{"activation": "gelu", "norm_eps": 1e-05, "positions": "rope", "attn_scale": 0.177, "init_std_up": 0.051, "optimizer": "muon_variant", "lr": 0.00777, "grad_clip": 2.0, "schedule": "cos", "batch_tokens": 16384}
Each number is 128 + 32 x the weight over its row's rms, rounded and kept within 0 to 255. Layers, rows and columns count from 0. Numbers have three digits each. The size before them is the row's rms in percent of the matrix's.

# layer 6 MLP down (transposed), 384x96, rms 0.0527, rows 370-383, columns 0-95
114:101149187148148146146162096106099155117151129146104150071118106072149139104122052115142113154127164169137156133117123138132180157142108094172123118122151106143139177157085095153118106151146089107206138117139197105157028139102182067122102112125064194115140147120113102106139115183119077144
108:176161126155090110150110139125136116112088146166093162128161146089104140077137141141090109132157083132064152103147172182129127100117175212136080152165168143146194166114197121078152158125126153108100124135087124121174146102113139069149085136110124124126139046099088102144110116171148128052
100:100133145141165120095166115131103103081174193153129076137126108069171060144075179088119118051146133122156078117189166129093145127148156110134187171180157059128106128098078146191157115157170143126121144125087124146115114164097130170120115145108102143129123138131141101077130078109140158177
100:148129138144150150124111081105119180124102122087114100148083129094192115130118138102128083086145054135143093121167153141155156151123175094130157100138207107142191099124116111109114087130171173182164097057057067131107107100134167122189112100124161189156106134125119097159123187153105133130
092:074120081164162155150084090146162183108130121145043172128163144161114147124166140166138162136154166121161126056108100089107195126079063147170172170175143116134123104161104155172171115163089110139158129070135131092145159092089123135084148156093111076107139089108114138125116101129140143086
092:184095134132121086093079106156081088103115198154094138166152045160120154096135136155140086139195160130079094141119158120133121085143131128126162117146193163092162160125054136113106128088117110164121119106167166104175137119120116150066134176094160168136142089062145110107127162151144167154
106:102146186098137151122203113164102181133074155137135103111066138189063114093177162146147127089110057170116115121101170084173157164172143167121122138078087135135152167121130124145112135135157149142137138145118116176067108130096146149141113168111073079166079090146134106117146094146097071151
092:122150161146119140097157046105126057148129094103092128127136110039140185154147104124121136101079202135155185151128079161122096152147073075144096186119070136126096085152138181114109162111120139097173132141133114152140096148178117174099157182110126172120118122163114145147095111139156169104
096:147075141125109138105165136131114147120063108127140091075133174115118136128167117158107125093142168189115121169094100126122159149140181113140138086047120130150122071148107130126152086169168123101108097149121137089131105113202176157162202111132117079133136124141146071146192195063093081132
088:129163150164098079178161098177148154198093130124107093139093104104081168135095175137164116122111113067122141078132125119109189114113115116175091170135145176095126048091140071060159151082147107124132041145124166111162096124153135179152107162109143155160157135132130141136108108145131160094
108:135144116142103144131178145138099174100118135100122156197099131131109200133081132066094063183109165125095171151106126165119102113109124085072165106140105152131095115143161118093151135132067101154159190139185079181095093136129153105133094141156075158068197165114143114097107138158097122137
093:155092090121095121164187091143175161139157099153096039121091175127061115119130124116144119140089165115091149156069108101099139122180138152168105068113173078100088093097134128156171153145092172143104108123136190128137163138077134114064140166112176196110134128118133165114130115148157156150
106:154112117157106119081152123192144197139162101132118152135119082107091098155141107129087114151171108149168138116159125115095110103067122137136166102123166114170167103154087110170127096166145085104099139104173105152117165106064136086132135110165091133145191109013142051101144137134146156168
090:148110132144087148148120128088065129165133182144123165133079172156115108095138089128119100092084060111067118103122177092146145210048085133096109104139152149133195125152151089112186172136169131105170060147151114116098164145087171159160110146094114152119140097137143140117166130136175119118
# layer 6 MLP up, 384x96, rms 0.141, rows 371-383, columns 0-95
108:148122125096118094181184154144138119109103096176202117145088167077139112149047159106123102139143147170118088122147072123165088115171107101092123138106118156119156126095173199102073183120136117104146091090110102191119120128129048204123104157139161146104131102086146140160138135129129132169
106:170127127131122127133217132094126144140130135132086135116143134111103086106086121177129103083121109105106144156128176143146059130181146181129163106099103129148157189150158109117106101158145162186059107139108089126153083122156171110084172089157134142142140164116025086121135136100081187167
104:163115102150097123137110129168111086120077164131114161118186146166105190136139103159124160145119157147101153132211090073137161149151100140071187055091124142127123088089182132083126213120178125114080145118131142134108099189127108102134123102179163142142118138084082134150135113142133060122
099:173145132075109139090087150161140167135108119171144082167165099111162080119082197130071099133169113182157077173162176142111119153090111133112152110070120120134120080112116143118160119125178065124168067087075112132067102146129140131062128119147092191170100161113113123142141108139154143139
096:144179128124170125169101146123090142061113102110099120170096160159144169118177166126099156096111142183183115120130155099139133134078106141145115071128109131139049071083145118168132145142119088151213083116108159142107085058109120171133148116135181129125126143189161055128143131158153136089
098:101128115115126187164231111139101129129143145112142127107128140104190151129160090089123131138202083140079125109151157068126141155102129120105132171097133131096114081096127099107119143088123137111059113095112112132147099191146136073179092121145167220082100153124123176112141104058113149131
100:096184091111186138123112162167111176140118144102128105129182151181163088168099097103142171113117083144132134143090100121098104123160171120130111097144081171118106141088177102101116110124117135130129119167152173139114161122126140090132076071154117205093144231080068126119108195095142135146
094:160104165127125103120144153120069102098141125088135095141116159084110090152185109175149116138153199076172151121175099135123114175100125119127114134164108115070068147091139103107108187121178105162061155135168145055123180137139097033112071099138118132128120155130172117151101122121163143152
106:124149166085158130084103114137054115165104142042154174150132119134122089117103170078155152116166185155174098110160148124163120179167151135096141143121167109151130144200132166113109130139072119150110096106112111074118133097072180140113085087167123143109114126148162144180113157037131109115
104:163081123168159119145161110141161129118097052061109103195178168089150157105141080172169076138075111135176156115105141128208152143085100130109152155073133112126109153128141076144141120115171115115104081158100078208114152145111083128111150122129154112095146145166179150150134105144115132166
101:140149097144096071063067128147102095123069128152189156182159130163150172126115149133128146115131181164138082137186096080131122112132087165142177141151117135124109162155112102114057078221131110112153163096143128116144075138145070129159153114114152071167127115125108068130106161103122106148
101:108118184095166102130143112165109105142099139147145095163093159121132069127164144110109165112061103112109185155127102109153140144137091132097191167138114083104113149081154126111128133120128132137117155178177123115186056111183122084175145151178169101110044198185103136141123083164115104113
100:178139112132116161166106086164091090128085140076122151128174063074106113194110168167140151063127129113132139146149110101116112163121112094087148142099141180182140126097189115066143170142083156158128142090119148145116127131135148153119046179163090138131132133083132158155033100131142136134